Weights of a small GPT-style language model, trained from scratch on English Wikipedia: 25.2M parameters.
Each number is 500 + 25 x the weight over its row's rms, rounded and kept within 0 to 999. Layers, rows and columns count from 0. Numbers have three digits each. The size before them is the row's rms in percent of the matrix's.

# down: layer 3 MLP down (transposed), 1024x384, rms 0.0859, rows 153-219, columns 0-63
# gate: layer 3 MLP gate, 1024x384, rms 0.0868, rows 154-220, columns 0-63
# up: layer 3 MLP up, 1024x384, rms 0.0888, rows 154-219, columns 0-63
down153 094:509500495492510517510473493484514533548489541477488457491486511514479490473505486506545452500475506494513514490483481476511507524498544467531531510519507514495509517503499470530515469489497489
gate154 101:523501487567501541530518513504507500513499476462537504477497482498463512473489476549509492490453496540508502507521504501522434484523546484491538467520508453469472537494485507515469499520494471
up154 093:492469508497516487520506459516464506468464523500510494529517474447485535489481488502525532470494517495494498487465489490488479497511532469515542506496480464457508502534489464489551511511502521
down154 094:485487554502484493502483497501537472449475503502505459476505486486485527528435480486516520491477489525521498501499528521507459500477506529485473475511499475517452513502444502531454488490501450
gate155 093:490510483540508509495489517449490522491486504459506479515496508504510498480536464493519540514521490504531526492478471543504513505501478517529509478482460486513494518508507532469495497506487538
up155 094:527516475497534540512490478463481536488481538500517527539524500455540518501455483494504544534464483488480495474512510539524508497476511516461489518500507474479529514483456507498494488451483502
down155 093:475544460443511483508472541503483507507520474508537469523503492493489470507500480550476516514504503496456496520486475537513511514494508508490463472503491504525490467441513477486487510494498522
gate156 146:524496456529525517520523467490505518513501510554509523523506471529473496500473552482514451522547488493471522481508488534510503511513489484501487539534521488491540530500472456516468457482495508
up156 154:495470552497480513473480512486484479476484485446509486455496528487500493472508426500509541471499514516536502557507516490491525488477500516480526492498484519501504464510483501509538511514516496
down156 087:504457513469484515487501544492499535504459495537494503452491535477509520489480461516490496470485510529488500556517518481465509502507489517487491482492504474481483469499483521502515493483526489
gate157 097:522484511490514533484516496485503494550485480519525497518554494485501481513496463497532477504529545536518470497510472472467491492525476495516517502515543505456487545530465535514511505488510486
up157 099:497500553464445496521516506529527529514505514476518535518506547535485507486507482502492499486499428510499475442498515525495561491478485503500539493513469490479467510503519488510560485487500488
down157 106:553510483514509494545509472510518487543488455487441479511522509511515473519488479508544496469528524514538511496498450507501526493480501523497518512521491512477504509489502478538543453490484464
gate158 093:493496474521493496520507469523492507491551512513469485520487529501469526540517467487461508529512502519511510541541486488476546505564539527507503511514486494488470511490446497526481530469523510
up158 095:510470495480467518508494494507532493490503516511495549540485496480502498519494493525508537523495451542485468510509477503502513501436493515513493482458526503509505445525479511533545530475494505
down158 090:511485487443518498510529539555469509504508505495468501500517550519478514492496499498520551479514513498481492511555528511468504463519535492491513477499492538512500541506473531503502504524517477
gate159 095:523514509529527500467479504497497511496497505457506513471471489439516484503466469519501490454508543424521533455513503494511491496474492516493506535474530500478494533486515469532486507477507482
up159 103:472467514497577496531517518471499491500516502562519534545534508540499461488534496498472476468535499489493520511517496516498523508465505486518509549535518496526494500494485528492496466485522481
down159 097:525540537557525478517496559497487492470450488536492507502490514465480497511520502472553509514501452428502495498457433474517447521479503508489505508484488438476482492508499473480499466493496535
gate160 091:491518501556514483505533507493487480569490511466521532535515446531510547431504482503525497515524503472494550502516508499494490521472486479467496503552546535487499498475509485515515473524522517
up160 089:519471524464544474503533510493476536467534506503517509481523518542537489553474528485480507480466488516490499504500495538495521467494522505491554500507455510509488497483479506502531485520497492
down160 097:496465472509467494471518498533530491505511467506540537479472483511484521490555496489522461501477487509520464482504476475500538522508481506470489507486535502494526532486487467478476521461516500
gate161 099:494504523449519478480436516493456480540499502475469460461476518519500559514527529472485513497483504466474554471525489475518505501514540562506513548472473496538478474534478483453514517488522480
up161 098:486482532544484522533488553489525496481486490504500534491507497478478542509523494474556485515553492420477520532514489505482528506490469472485502506533520480512511503472482526497529487522487514
down161 102:543514498491500489537491501534458486498496483521505506477523492477514500485509506488444459504494493487487441514485483481554534499529489515515540478456513500467487522493508483526480522525573521
gate162 102:524495462505522557528536473487480500525508492484517511488521528487461507502552488455453501484496516503520546463520496453499463490505521509469488481503474498546495478525489561538508479498557523
up162 100:512528527471501498521492471467467527506502511467494430493503516487459531473524545471464495449458526502517509481439487481486508470531510499484486537478495493542500495555495497527496458475506489
down162 102:480518491496431524482466488480488527547515516439486530506495459538447517534487486481513473468502513529494499497465533536487504523492539475480501533529492474455522513499511465485523491515466520
gate163 092:490522475483463511497500489503502536467525506515510486518456505478499510524511486493512507468508489493479502510475528465549499516504489478491492515462486536542502549501478478508527491523530500
up163 096:494521528523513502491489468474494521498499487519492502512525520454584492493485522491504506498528501491470482496475542488458517496510532481525502487512511460464535523483478479533521488499467487
down163 098:506476504473480514520498479478506477536511465481496473500499463486485539507533505470479478504531505510507569511467480491501476497540523475485487469514467515495467499474482520511489474502482468
gate164 108:440509449491538514510524481479525461496533497530492499546532506499526485486530525462470508482559483506510463515503528500486476542464525488501507512486496515450531541477492509465476476483471470
up164 102:519524505537491467554497513530530502506500495470511485514447440506486475493487490467499488547483482475488491518475516534499470480491475531481491499509508486484520489513517500496439532503502486
down164 099:516539510526530507506500469523505459493533484524486487492454456531509479497512502533511545527478523527461516554495526483492511542496506533540516490495528489488538516513516536502473514503516539
gate165 101:550521475482533495462479475513484467478490536470461513515521482511453532512485497502504525520544511467501540495486502503527515477507496524484560518506491489490528489478518481504516547448523470
up165 097:484507496473487467497489497546554430504497527505475506490531519523481476512473489496486466518512505500541492462474496511456469498480486538462443498485493476513465526486537494522501463467501491
down165 104:484499505497524450471540489515480502473486503522537478538510542505513465491482493456532520456513482492548527519476480513504534488483460478473469514475512498551502516491525503496533547499473454
gate166 099:532503495482532496497520457482456498498530474505476528531488508524471509500497506536488508495490486488506501487474465484504491510489492543502517484524447445473529483514502509511489505509505488
up166 101:471512502488510505491565461540538504496468489490465502525528518476477509511553488469511538497458487496470544499503501547536497482527534530510522486505539476488521504462478510517486537490506482
down166 104:505528496491502516541496528518495491484503495496449462536498502508525533533493504471432485501497473516499477492513488505501488438516498497500491436478498496491521471494533499525467511459520494
gate167 102:485516537534494536501510484505537541501494538453504509471483493508534464454516528516503490509463497521477499520489508491518503516479502506465498512542503455510519498509480525516504462485527468
up167 099:484506546463522503518455522488520486471510483486471521517532445506533487514459523515498480497508515489486507530487526508490485440497471507436534541458540457490512473490528550472530481466448562
down167 096:520552487517551474509522503546515512517484508501485454469514480505506465485519446487451507482533517466476494524496519474507539474485483500535519501480483500494485491487543499483469504485458484
gate168 137:518476509484524493469472532492558492546492495479464531505520529498442482529481535540456495560479437531564529476489523504520507515454492522538493512494486529501495522502489510514492508531491492
up168 131:477530468521442523560490535521455510508508539508521442514476492522531506462518500457500522457526583474501490531512509491470465482505517511490519495515533493463522472524520522459474491439478480
down168 111:433525484494486515537542483488501487483498529498505469542489524484515502479536493519459454460496534494485472485486518501476510469529505496463498498518522536471523508481540498488497493461495524
gate169 102:545474488502523438461516463506499538495480527527479517516469534536502479538517494456508501539496467523474467497530493448499529504497508518537498480491487552511512540515502533509483522486459469
up169 104:511488486463521496538476512508493476515484443525520490511582490505450524492466494506518524525495453437487558511471471514470528466486484461507496507511454486477505475488510494502518485493498510
down169 104:547515463510523536536505518478491467511493479504471488525507489463502527471467481500514516491503530437534534503516489474473515551506495497487496465513513480500494525533547472514559519515529523
gate170 102:535464491485476523517489469486497487531523501542492493531536530470496549470465498467511493480504487486487511485484483534453550450495496523504492468503501544490547494493481483475477521545517512
up170 102:473489494522499529527527497475512514475502515477541482525488517525504471511468483475485505508487513532499514477497491517481509484466444474521484514500496456484456491530542538480464497484508496
down170 104:490486510491526488515517494499489526524507539502503523451501487482501473499533515517491497479504525491466473511512469527515514464502520495497530496522485504504513549536461511517500521501511525
gate171 094:505539503520520548516503507482486476537502499494505510460517495503468475488509511513508469499517493508515523489468463480536485482493478529539525449518478497507508508495488454477481491518482505
up171 094:489465523510502537555493462491475500488513485541489492509490501496474528500469485516512553525519451524485479546584532517512483474481479524484499522508505549486528518516500493488535462497483508
down171 101:481510538480490535513499474503509509481528495497534507528541470521500470504499472490504491460500505450508444489476479522541506513508509517543463484491508489514483484491503483517503511485534490
gate172 096:480490456501498546549497485476507523525528472513476502471489466511494455489502507511519531462518556459509503513494529519476521535487492543470513463511471526492492518499554529460481473486534503
up172 096:501462497491527482500536493536532511531492493483502476477484504540515517502549491509532489493507545476521527490468557472516516506475482542460472511469530490462467481495498486471444466515518482
down172 098:562514505470532520504493491494475490503484495471456491547517515492477536485461483515498495521468491508486470500495483463477471528498524487534529519473459486481514483487460500525493525516514496
gate173 093:484539498494528491484525505524491504457517486532505497450490505530490489495540513513500521467480497551507474518462489523529480512485520494536499492485430488488500546473502525514515508525513493
up173 092:486545496464539536509433513461517494502470528499516460485511514509464532504506468535535478488497483479523487495474497527516485495477514504479496533476473541524488493504521522497496517511509488
down173 090:527497531515433490470511495495461486504514518488449494539524470457517498553504470480516496468527473535524520468495496509491491484574513488514548542465519462542483471502466494509497494475548461
gate174 095:473510517483493475531451486530497489506510512520485518540517493477483552434460453459481476468537500491490450541494503537452489518469523446533535462528484508436492501516482455459508548552493514
up174 100:518502492491523502527488466502497506452474482511524475508498510447485517503533516480522472459444516472544468462493544500504501504499471502520477529473461479517484499468483484515508457481499476
down174 088:454540470488535523520465488498539490507527486546531511510496487459513501521477483546509508503510479481489539498493464517514533537488548532503474542496561475534556500457490501508532511544523536
gate175 102:478490507473500533509501515509519518476495477451494531466486541521486485498466509485502516491514454473485514456517546551495490523495522516527535494508483566512509535498482470529524494475515478
up175 103:526518497482510512500481505495508484477493472482486504475483476500498529482487524555457534518450490501500502506523492526514472521507507499549495460485485517450503512502515454473491499512509490
down175 108:544479521504504438492468502461516491503484496483475614496473537511495482560528542516503510504496455489512494497550518526506503480478483551552512470502457506482502519528515536502473490489547532
gate176 110:529480482460512519479523502518501438519515500499512507497535486494477509506539501460472461478571483499526478466533500497554494439516527441504499508514485485488462479508496452458524483507487485
up176 107:477488509490513503481508527477506486537485475515495491523509499495479469497438491465506482502508461530473496502472546526466480500499523512476471473481515464481504452523503487481525505489481484
down176 100:489525489536469515500524488480482486488541479471476509503532499528484499513458492493510472495501506495461494488499500459505482466514521455506465474521520460527503543504532477522528484522485512
gate177 140:508496481477532501440502462484530500534513528487503508518516499500471510488523471506458495499502500474480492517467509487450492486521481450533509474490514509498525483518469454516529497519528447
up177 134:483507509517463483531510505522503506474502479525507504493506489482522509503462513499503501475480492509529511499494518503536497498468521538456489509530494487481488526478496538463469510462486562
down177 125:474502501513498525554554509522490512451474497499503515465505493514519528513508545457525491489525482523541525479514495482539492511469524539432488488474497497514470489506525555510454508467473507
gate178 096:513521542473508476520480510506531467454503540466485511440487529480492514508507531545504495506530463497513472517487523509492503542515510521488477482524479498479488532504480499535506546532531494
up178 095:517429517516496523461530475504483491543479518548490506516514482504511507494480496495555515480473473471462522527495501505482520508497466451521505519479484503482483480490481512522460492485518476
down178 097:483522473515448486493488515440514505544503513501504505510507487489530452505498474483534493483496483472495465516420518524540488489467469497484539535491506432483473521496485497491462495452498488
gate179 093:486503494507513461476484536531500483523473528534538497490528472503454496521524486517523499450540523484493504486535503479514474466489487520479525501496474488536516438544456514503516576454518483
up179 093:523533547504546516549500482516530498510436562468492476530580479514518475477480494514513512485522508475506542486519499513495487509495530487506483500533506496484477461551515487496500487502479429
down179 101:513491533515553495527541533490525456474526483516506481499494480454473509504486518500551473514463532510497507530527535501524525513509472503504502515511451481494522469453520495478504467535484551
gate180 102:527439479521521492507489468470510496494539528517517486474487512523498499505486497513493496508522478474446515524498494498486490469503500533523504500543543519466499464496514530510514510475495530
up180 110:523453499446544461500526462461496543497495502518511484508503485502463501487503486526469520497530521515474512505508511478468491441503501481508501468538513549518477474498520457473518503459537506
down180 104:494486515528526495508504505494510515466508547507544497486483501516485509519495467542482500478499526483488513483509481506503568485488485502495490529524501545508489486522524525465482469513527516
gate181 117:505502466507480512474536509488484492507528527511478522515515536511494512488520537507525516442521489553465522481513525506430491493506491481493498468537559534490493467526484515507518496490486501
up181 115:480501455553500456493509487451524514518527490492496538499501513449508468448492481507497514501496507555496523502491527466496505503503489478495520485495486482518533506532477537476522531491506519
down181 096:503480468450487527486517511488437498530545556508496510518502473503492503495492461508541507485482497534469497455555525523534533489504482498491529501492485561490483517554514498507502494466526508
gate182 086:482533498527503474486502521486500522503495492530487547507431491485498522508497504477511463534528456495489487479509512491510511472513525526519530515499491492556493507510474514504528485486513482
up182 087:542448509478507477522489500533511497510489471517548546540527504560518485470521518508459529525524519486469499526502472517537471535484481453491523497475499503515519507513464527475484507528526526
down182 085:512492451476508504501490454477505469479498507473448515481520520507464486511538507476514506490487531509494510534511463466513496507514500496488513468518528486534474480555512507533506512481504499
gate183 100:542499503506462519562523509527494510492531513499503443480499496479502488498510511553505522490503514515524469529488497493454471508475425519512456499494502503484513525494498479467489521474523488
up183 101:527527520501465505510525517454517532459494488491497519512522514513486491530466482484496522507504494543447486478445481530502548494488516516528515488455439479515504496539494468438551498500484502
down183 103:461492496490510445464471494516492493463502492500531480485528481451515468535495500516474474480490512457516506478495482512516502458468508511489504460494497520525536487499459557496520507519521478
gate184 110:482497499449468526479502445522468503550517497457475487504487444496508502509514488486514485469481524456492472472510511506483501477467513450506500529442478517496515497552485508516516457505523467
up184 103:558494491530484480501520475503519476485481473498483499508484502491501557504499514553448501521496495515518507515511536492517493517531516498513494432500509491498496492511486518507478461451509530
down184 109:453497462529528523484517504433524520519485527500496478480490479479515538488509480479493514487486519472480502490480524481484557503538529456469534485506498512514482520476442491532519449496483512
gate185 103:514487488482494494500510513511484492518507497543490504472463497513489558496489485513529478508512564502522515497437489492520412469481494543496438548517501552489479529508491488495480515522462525
up185 100:462506470487470454489517521515518512517508476522518490477513496463528495495549521505499509478500519483485431495533534506540532526522506478489499473500507461505528489480532539483492463489512487
down185 096:499481491491472483489475509527515473493500516446492517484496493511486490496463509493483533529525448514456501494502489513512499523506507490533499480474434439508524495493510540475473517510469539
gate186 106:520520464492500488464496532512534482474499520483466516504447496517482470478525521443510519504480488538496490442493463537465511472495506535534521551507505470515482512537477509504506527533482490
up186 103:489486472507480478515499547516537518496505509536455522489490475478536495484490502505541541499501532485509516488492497547467512487525464487545476495463461509525512492466496489487480483543511533
down186 103:526496455490478531478502507458462524502463517483470453532484516542509475492464530488536506493529546515453527498459504524508488504480536509508497519521488519517535544536514548511493457526487550
gate187 100:502514472516510483497512511512524502516485520483523528511546501548533492515507482483513543524497505545486498449473458519470485442530523548507484571535509466499496523478507480472545485474512486
up187 103:486523502507503449491489477497485486482542504483507495531524534477485473521507503467486536511483529523501487545484480478474495459432516488458446528486536498480483504491480467520509536485483484
down187 104:496515455501493537464489510528441462459520512478523485481552496465512515483494491535532502483484503492508521517556465464551490530502462491468512494495520489482484490511496483487515512474506501
gate188 100:526515497504464493539490520491547484506515516490496499523473535478565528496475534469520505560541515492492499461492525462525511518546467493494512509471525462484502524498488488474483519526551514
up188 092:519534488505511473517486480476508496482531511493493539520512466485501493509506470493498504491459526499544449509502467483483563541529468493509445526505505495485507513506502469549502482524496511
down188 094:499443511445518493461525476504510558497480499533450479529518502523478480529485500466512491505514493503481513505510488505487527522524481481471439472478531472495498452544495486524511507456545491
gate189 097:510505492496505498495478509508525519498537540504486467491470514480512510500538511525475531531520498497494467492504485425506547470477531470527501493484472531564519504482456471542511519467493487
up189 100:496482494487516481500452508482475490458493502497498525501485508488540515503532500491523496536487497538501506507487472512494500457499481514511480487490505472505510502506496506526469499501479540
down189 101:543553505461523498492507466528477480504505497530528503543494513497467512461471485503452505577526504482505493466520462489523487483505509500491505529505474482528489497472507490499523549483493506
gate190 103:485527527499501489494466465496493489485504477495476447509478536522501482466465490501459512516505534459479528476476480509522520464544471516522526513501460492507464544478453551468509513522455508
up190 101:492492521507515522545506447501500516511490495482434514522544525502458495521483518511560493486494507520465508513502541494473494502522523449500541467481515542507510513472507431531485517482541495
down190 104:476435500504500580521531485521506513488482487479517498499484484520493507506497501531501522491527494483525482512496513523516516470453476517502483463502521510426489538516519504501484575494493497
gate191 115:485502477455544491480510520498471476519536543517509532471518530529525515490502509530514479481453478497463483463517456485499474455563557462538476507518545505470542495490493541464509465550534482
up191 108:486477477502543525498492480470519515517538527547574465484481509550519509485513488523513471519522490523516505491520491509475524469540545475518480451474514526497478482492522453522513472535521471
down191 108:464476499522516484505476533542493490495539490505508486504562502503525507482501488490529488545535532486502481487449492538483450527511552483526518483483522523499465472504514491511501504527476498
gate192 101:519483454499494538512481508507501489506527507460538509530518545477531539486490527481502518508499480520501488489512494499537521552469476533482500489492493557509510473523509499496504489503477483
up192 102:475509519523516504476479515507522476510535512494470518487509514506493505495522494461505496527514475527495558461534496507461475505513511531474536486525533488502493464521479483537524490535509508
down192 105:513512473508523478515513487481524494456505507509496467528522481539520507501513460502534457534512499467453482502487485482414488465459494507492499486483503496491515497510490463455504491430490443
gate193 099:471520482457496531478472501540492454490515487492477492488463463450474515463504526470517515442512516457457502508497523485522492477467484499528496529494495497509504483522498505535493476523465513
up193 099:470495490518504515514512489418540524506477465490522469516502504492474533519536532499498501496490483453496511502493495496511543557522485498498464496468507507543549550505554455542487518515479491
down193 103:478530510505459522539535470507532466525461492502483479494495498494486494519497549467553484502492441522474505507521514533490463504499497542474507565516480530487523533484513479518491521500498526
gate194 102:541548481546476472446490477487511494489431502495484489561482519505537494501480504456500485489480534530485508496472480516522510487485531497508462533491511495458461503522523499526503557504526497
up194 102:508449486579514477511497451504469523525521495493520456504513497552481543513463505472526473461537510481507488544526471496483516478511509505487513504511491484464513526515555521552513522453505513
down194 107:490521444501509520477511525486495487492504441527532480552515502495499502498517567479500491464476522517506525488475517497524518559503458548509510506508460493440519490458530494516522542499504526
gate195 118:514492532473465480496463499545477476535527492509528515509505489470496475479484488463490477479452513480526541500500499456479483497549523540505488494549505535495526509499500527517499516483496509
up195 118:479493522531534506496527537461493521516502539512490469495479488504499507486511481493500522522483463499476561460526475500507490439497485485485474464473485547494486527512502455477524491508541462
down195 114:497518518495457499493512488480482489501500515513496449561480507543513482536516527472500503502477486490460510483552496502497483449495457471486498471462543519498466531519506499484534461518558497
gate196 097:517493506522558499537530523510499468480506529502472544479483495480529505515510509515498544468489519507528523506518496478484478500508493504468526498503527478512448521519494494485493527485503536
up196 094:515521564511476524525490486488526470488511528473477482502495477508540485545474510498520489476485523502510506509523499472495478468534480516533503510505513508471487523480492486519505488543532537
down196 101:497530489533481485488480494543516506492497488489486537516460459500490486511528474449501475488514514538482507487517468523489495521503480577498531486474523476503519524524468553492465530497528520
gate197 108:555516487527495511550497469472470521563501500479472477529488492489531533481501552521535499489487522545519531501470494498435522515528537521491508492496532547515496491498501493501497451508473455
up197 105:514476506524463529481459535533531475474500440482513490490491501459492503480498466530511478506493486523467479514475580470569488519475476487478497559512467518489496489475503504527490479496526515
down197 091:524510500473508479504523525472435500475534497508475500533490480540505511477473495539482509458426476446528485477469527479516535476497513498520501475499473555513487473483507491485535475462481522
gate198 094:495504454511504451538478467483484507484518503505501480499526489541545493517535521476545492540509560534537508474485469493507511473509512447482467533465552473495513493493497469450538502492486546
up198 092:517489508472511526510474489482501519523500546505462512483507505504486548514500512526501472456452456486517502530500483508490500503491509503480485455546482501499491507459477537545479513523490474
down198 099:548509467465501514495531478468490547481473516505537503534527488524557508482515514539537519472519546506498469510497472502474515456494506489489491534485509513535495479495508505488524454468549498
gate199 099:555514470536510501505497468506517544521465544506489484516511506518488475478504513495504468512491446459511521441483493507529520535506525488499499462475487517482491518533518513537524497531461494
up199 096:527494547432525528530506522499465524476511477492542490448487515501535470507515473491492533494479530573486491514493489534503505526476479520516507493501502506528455432507484470515511506514461498
down199 088:493498497469493496458483478500483488503477506448505495506513462510511528484529515503554506523545526466485536500477528519464532526528495520524512515513453531507501518462469511497505483526453513
gate200 097:490487514477534462495526502488475558469485530510492489515492477487480512540451499477516490501535491485476484487497498508475535492503504556467520518469491465467482511510478532508515497506514524
up200 100:506474508472491509527525455473490488489478524485477494529531516503456504475461511462504499529527551494475474502511492480479508464507497518501514519531523489474495518511476473508558481516507529
down200 100:470517488476497483542521532488522492533513463499524541512468468507514476486490500519517526457477475535458526518494538487504511494503502506489478452474457463478538492445474465498515509453550484
gate201 101:506510438483476486531443523503524536462519502549451498485519460499537491493529506486511531506436527482511499464459514476514558507508465498480521480583502477503497499572521534542492494479496531
up201 101:503558503505504501472508489516515496517476528469476476456501530482462476534513496500498499510500476511491495543545468488492501499516494471467518486497517509453506488504485484472490528542535504
down201 103:534508496502513513486552528492493502483526517503498484513537487459559452536488501479467528505472521534459477552513489481503459482489502490530529467524520503504511505489509499496524503494481499
gate202 095:494526524479499484515588483474468523504499516510538483535487463442479479442488469540487514481497431485554505474490495522464473476478487547518525497543481564467490494441508550473509500462462474
up202 098:502493485534472524434552503472508484479511484443496454562478477519513500481484495460472511506478485523544481489528529428518455546504474462490480503454445532552519491541487536533515478496511527
down202 092:423442462507500497477507487528490465488489522464522479484472482472493513494494562481543518489520505470488514510523497490519544471447477490477541485481499505476479558511489481501472503432499494
gate203 095:551482483518447534514466515512466484531488561517477506531502461458518488487502476487532498471459473481513514527512541504492524501539523496516503520492511510492522525487509493483460483534509511
up203 103:438490530521528527537499502496573497500505508475546515450484541531555503490523527535518526494499515464489449514482470510549513521496507497485523508473511497490534536478468486457495522516487470
down203 097:510515498500536492529491518469518484478502489534474489509475512528526511500483497490457490473529504511467516500489511472532496526468493532491528486478491483482479474455493503498551535515506512
gate204 111:511498504552469538515490497459502500526482503511498492541557468525513514505516507500485512446520519485484514488526493553496482499505462498471508488457531513487514452486497482452494484533505495
up204 109:500482486504508493485464497486475521507451491509474491523506525512507439535482481501518508478491497512493498499476547480468488489458497505467518485503500526477514496495525462513474515520457507
down204 100:514472480508451533470479460479527475510525493487475497508527554503495534489504496502496523488468537520509506517486529489500495512526464463440488505477489514482542498550500512504467472501488546
gate205 098:493495479485504523498515512491553508512481486493505507465541484480481466475516473521475501508502514544529495503519521513459477499519447498520470473451490479489482512483487501470509436487510469
up205 100:507486517481507487516520537510517482454537501519512528486522482519484471473537515490488477539501536507466491496499536499510459474505472471481507524499582464498494505513484493504511502498460487
down205 103:491505524523529494501486500497473481512555512507495488509474491552445480522514551436473498473491457523495510508512538485479485543507524519506475497549503469481517487491484511494515539470497492
gate206 099:490516505445489512528477486526492493473512562493507489498495476443497507468511479476478489474543495498486539499504475489512549517490517498520441517508457503495487493475457451508474520489485477
up206 096:487510504527538502545526510499453498466519527476515491514479514482506558510522506453493528504509525479549523472507505479527535510493517534469514512488536495530476482466544522494504477499590492
down206 101:509512508493490443480507429507514461521467530506502536503485498508500570530503536497546508500484530529472518481488502492504527485520490458527501522496505446493528524464542487488488471537502475
gate207 108:503486499459537489501517485476510460507487497576491459526482526503499487477491498518535534501503496494488461493477533495503572442500491501506565482480508538520495479520497503505562516492504533
up207 107:494495518456486462478502500518504545492491499470455520501515518494505481539494513508521509486534494474506544511526537480467482493476531486474497495497475493511507464529523521478485489495519486
down207 102:490506489480480483474538425497515485500504496493514507512483537515484507518500528464475516521490481503519508489542510486516515529446517481520542526511481519486497506473507478496495513536496514
gate208 090:497480486581480481526460499521473493527563495476474514510499532490494521531540517512484494506450506509500526525489462511529542496474498516476467476513495457516513515498481486482477517535452484
up208 099:507493532492530520555486494498483523500488509525483471542481512518494476527535487526532475487510526536485510481532497502504485490566461530527508527497526519424525505501503513505479478523492486
down208 086:505468510497493534538486517473518501478527507462524497458544463486504520546460460480510469525505475448539496529543531505464504432471533539484506480497509529554503526486485522519554527444486523
gate209 111:505557485500524497492485510505497511525502525468509460532487499484551518499493501470502499474472489516525475490505498478535556511492499484506447527459496506531550490519546476513476463489515438
up209 107:529486498501462520535477501502484497501512439489514495542458555495502527490522530511509508515516524448472485469487514506529489525483457447514499453510495476505533539471469466525464505532484526
down209 101:491535518464488505472450502463480502501497552471507471510465484479526550526517505474512487462442522512497463548481542475530514483520504524488510537537471472496526481509513487462535495515478481
gate210 107:476491479510488497453486516503504492507449523495444536547460486533484475525502525492502525471467521516498501492508515486480511448477490527506503512505493525499501530513516467448465500501529495
up210 101:500479469504492462459494493496504520500518523494513532485509557504512488488521498508498508500463506505476493513510488470500520515520508491519478498550506534498499520512477521462479508439473500
down210 104:522539487535550561536496476483516522533467529490442522476492520559478484465480537488467528486484528524483515454490519510530502462484493517565485452524503494492479511525444493504488521504516525
gate211 112:528466498470522507511516468512450490470544559503472521439486471513467495449540480481500512464523516490509492482483535510546498500481486522520548480530487490507513491555438493511499532522457474
up211 109:436469481516523492496481478506501546539455496514538490514522505506551526494530501519490489530509530517475491466530485507517489492546561462514471511475492503510523485498560491491461489493543543
down211 106:537491521512502497474476464522459468493473522518510541480517500475483486466507478491525547462525538522528498524465561501510473485546475525536502465490522514555481469511480499500490520511446494
gate212 110:524478521516539501562526506519529509525518505515539520457524453512467526532481487505502501495498504491520529484504460458459514516542528477547471474502539514438484490518503489465509497519491562
up212 108:574495518501523520531500502515482504506414483476516465553498513508494517523450512477529490467510484510499499501498482493458509463494511487506479505489487497447504470499476497487457479487484531
down212 099:482547496479494517481499513496514517525513470488506487511424473501473513503497495499529504533492514554466466480496506533467528478492485472512511450497502534480504496527517483515492498461515500
gate213 101:503488455505478509523570497481505494521487508538495509477502477553507500508520528495527497507491512441505506499491507473499499536447517545495513524473500472476479513468493433498485538475444501
up213 097:505420513529459511454499508474514511514476487536482488486485499508511495485501525540467473472474470468548518515472514533534474549484526482486476492497522507567470523472530499494453508525530497
down213 101:454480487520471500482510517508505493514454499500478529490478470541518495481512517544512557476483477474484543474493456516492532454506521513522547538491512467444520479516505451529508512442508486
gate214 094:512520517523505487497518525482492517474497446493516460539495514477526502472494486506511432450472475456496539484506481530541507500542488506486508508525483512547531516487478513496488531471519556
up214 099:442510499569485523525535521505471493498526537489492546476551496527514502508483477495507513518502498504450463513478481470479489498503472536512523537522499502528497494491505475504511504518559511
down214 091:490452475472535504487498456502486489460477432517520468507463492517456501461522529499533496474535475550518521511523507485530440496496503508491485502490510507466487496524503474522491512458460526
gate215 107:475484478499493518465505481554490507513507504474499474526501514521478531465485477490541458513520463461478475503449517524495529506488503480540498540488490470488496472483514523502490546510461500
up215 102:491491478477563521466501537513512504509480506491496553468521481469537486439499489477510520445531501505492511496527550488460492487518457539505517487462504507516492493540503510485494539523471512
down215 109:554513481555592529504506507495531494496527479516474538464504489495482473462489481510506486542464494518487458449480496514497516486475493513486506448468493510460489523521460530564501520455502495
gate216 090:524505485455546491487488484517557464497502461509507538507492498430525505508523481510492499507551513497469536477509499529441497465464487510473487543541491527506510544492528524507516489496494522
up216 099:528503461473529533509524478526569470511525551524490458463496469511481539503524463504514496456530525466472566501538469502445478447509501520506449509481471506494534522512504549492472505508512513
down216 100:538507513518493516470459515521473493487486492503512460525475530519489546493476507516502532487533459497465508513493502507482481481495510506490495552513486510508468434519507521450490483520560539
gate217 097:481493504457532503493473471476511503505493484488480499495497516484485482468549500507494499477542510521532469490525476533446485540508538528501537535458542500480491537470502520486523488512504479
up217 101:500551491501474524440513500517540507501519544561539491486539480516507485514521522515467436492500456520477503494465510489520521490532521513501497541523478480484463528481489462468537509514482484
down217 101:503504497502519461527526491510523539490480472543522502511471533480516534506465476527507419497454535513521523476493480500480496483522507510504533526489502497472490496506508518484510511504486476
gate218 096:485506502490502513528496511543524505525508526514555538471479488519503497460489477503543509514477531488478502469513537484481470487500496500482497476531496496493451523505496536460499498482458484
up218 104:506497515504558533517449525467478490507502446502485481526527504485493483535505487499487490536533446507507484517480465468501520515495503479465491513518495452531508505459505512564501501502474522
down218 102:473486499513492507466478497486515466516507443491502463499551483490493485490466538468539505509540504530520467541487495507523485524507545525476494512491511450531499497512468491536568482467485454
gate219 088:486518501496507484484534512513543508515516460511497496532509494569479509451487512484504521517499451498504535502472465486528519511486476463516430492491491518500489476473479556500506495532471481
up219 092:510511502485519469512472499499507552463530513508480484475475536515469536523455515531497540470508480480541500472540461455557537511501445543528471478505510542523528459506546572451496506479464510
down219 097:494514455525513499501493483500533509521504511461537460497550518470491486537547501491492538509518493506504550512488502518430461532485498484480546535500487456465510488509531504498455459509442478
gate220 100:546524481465541464521506492487506486508511507457483511498516514551514499458507500491485474490519515493475499484512472500498516523519495477530480536515495488503526552455507504552451484514513523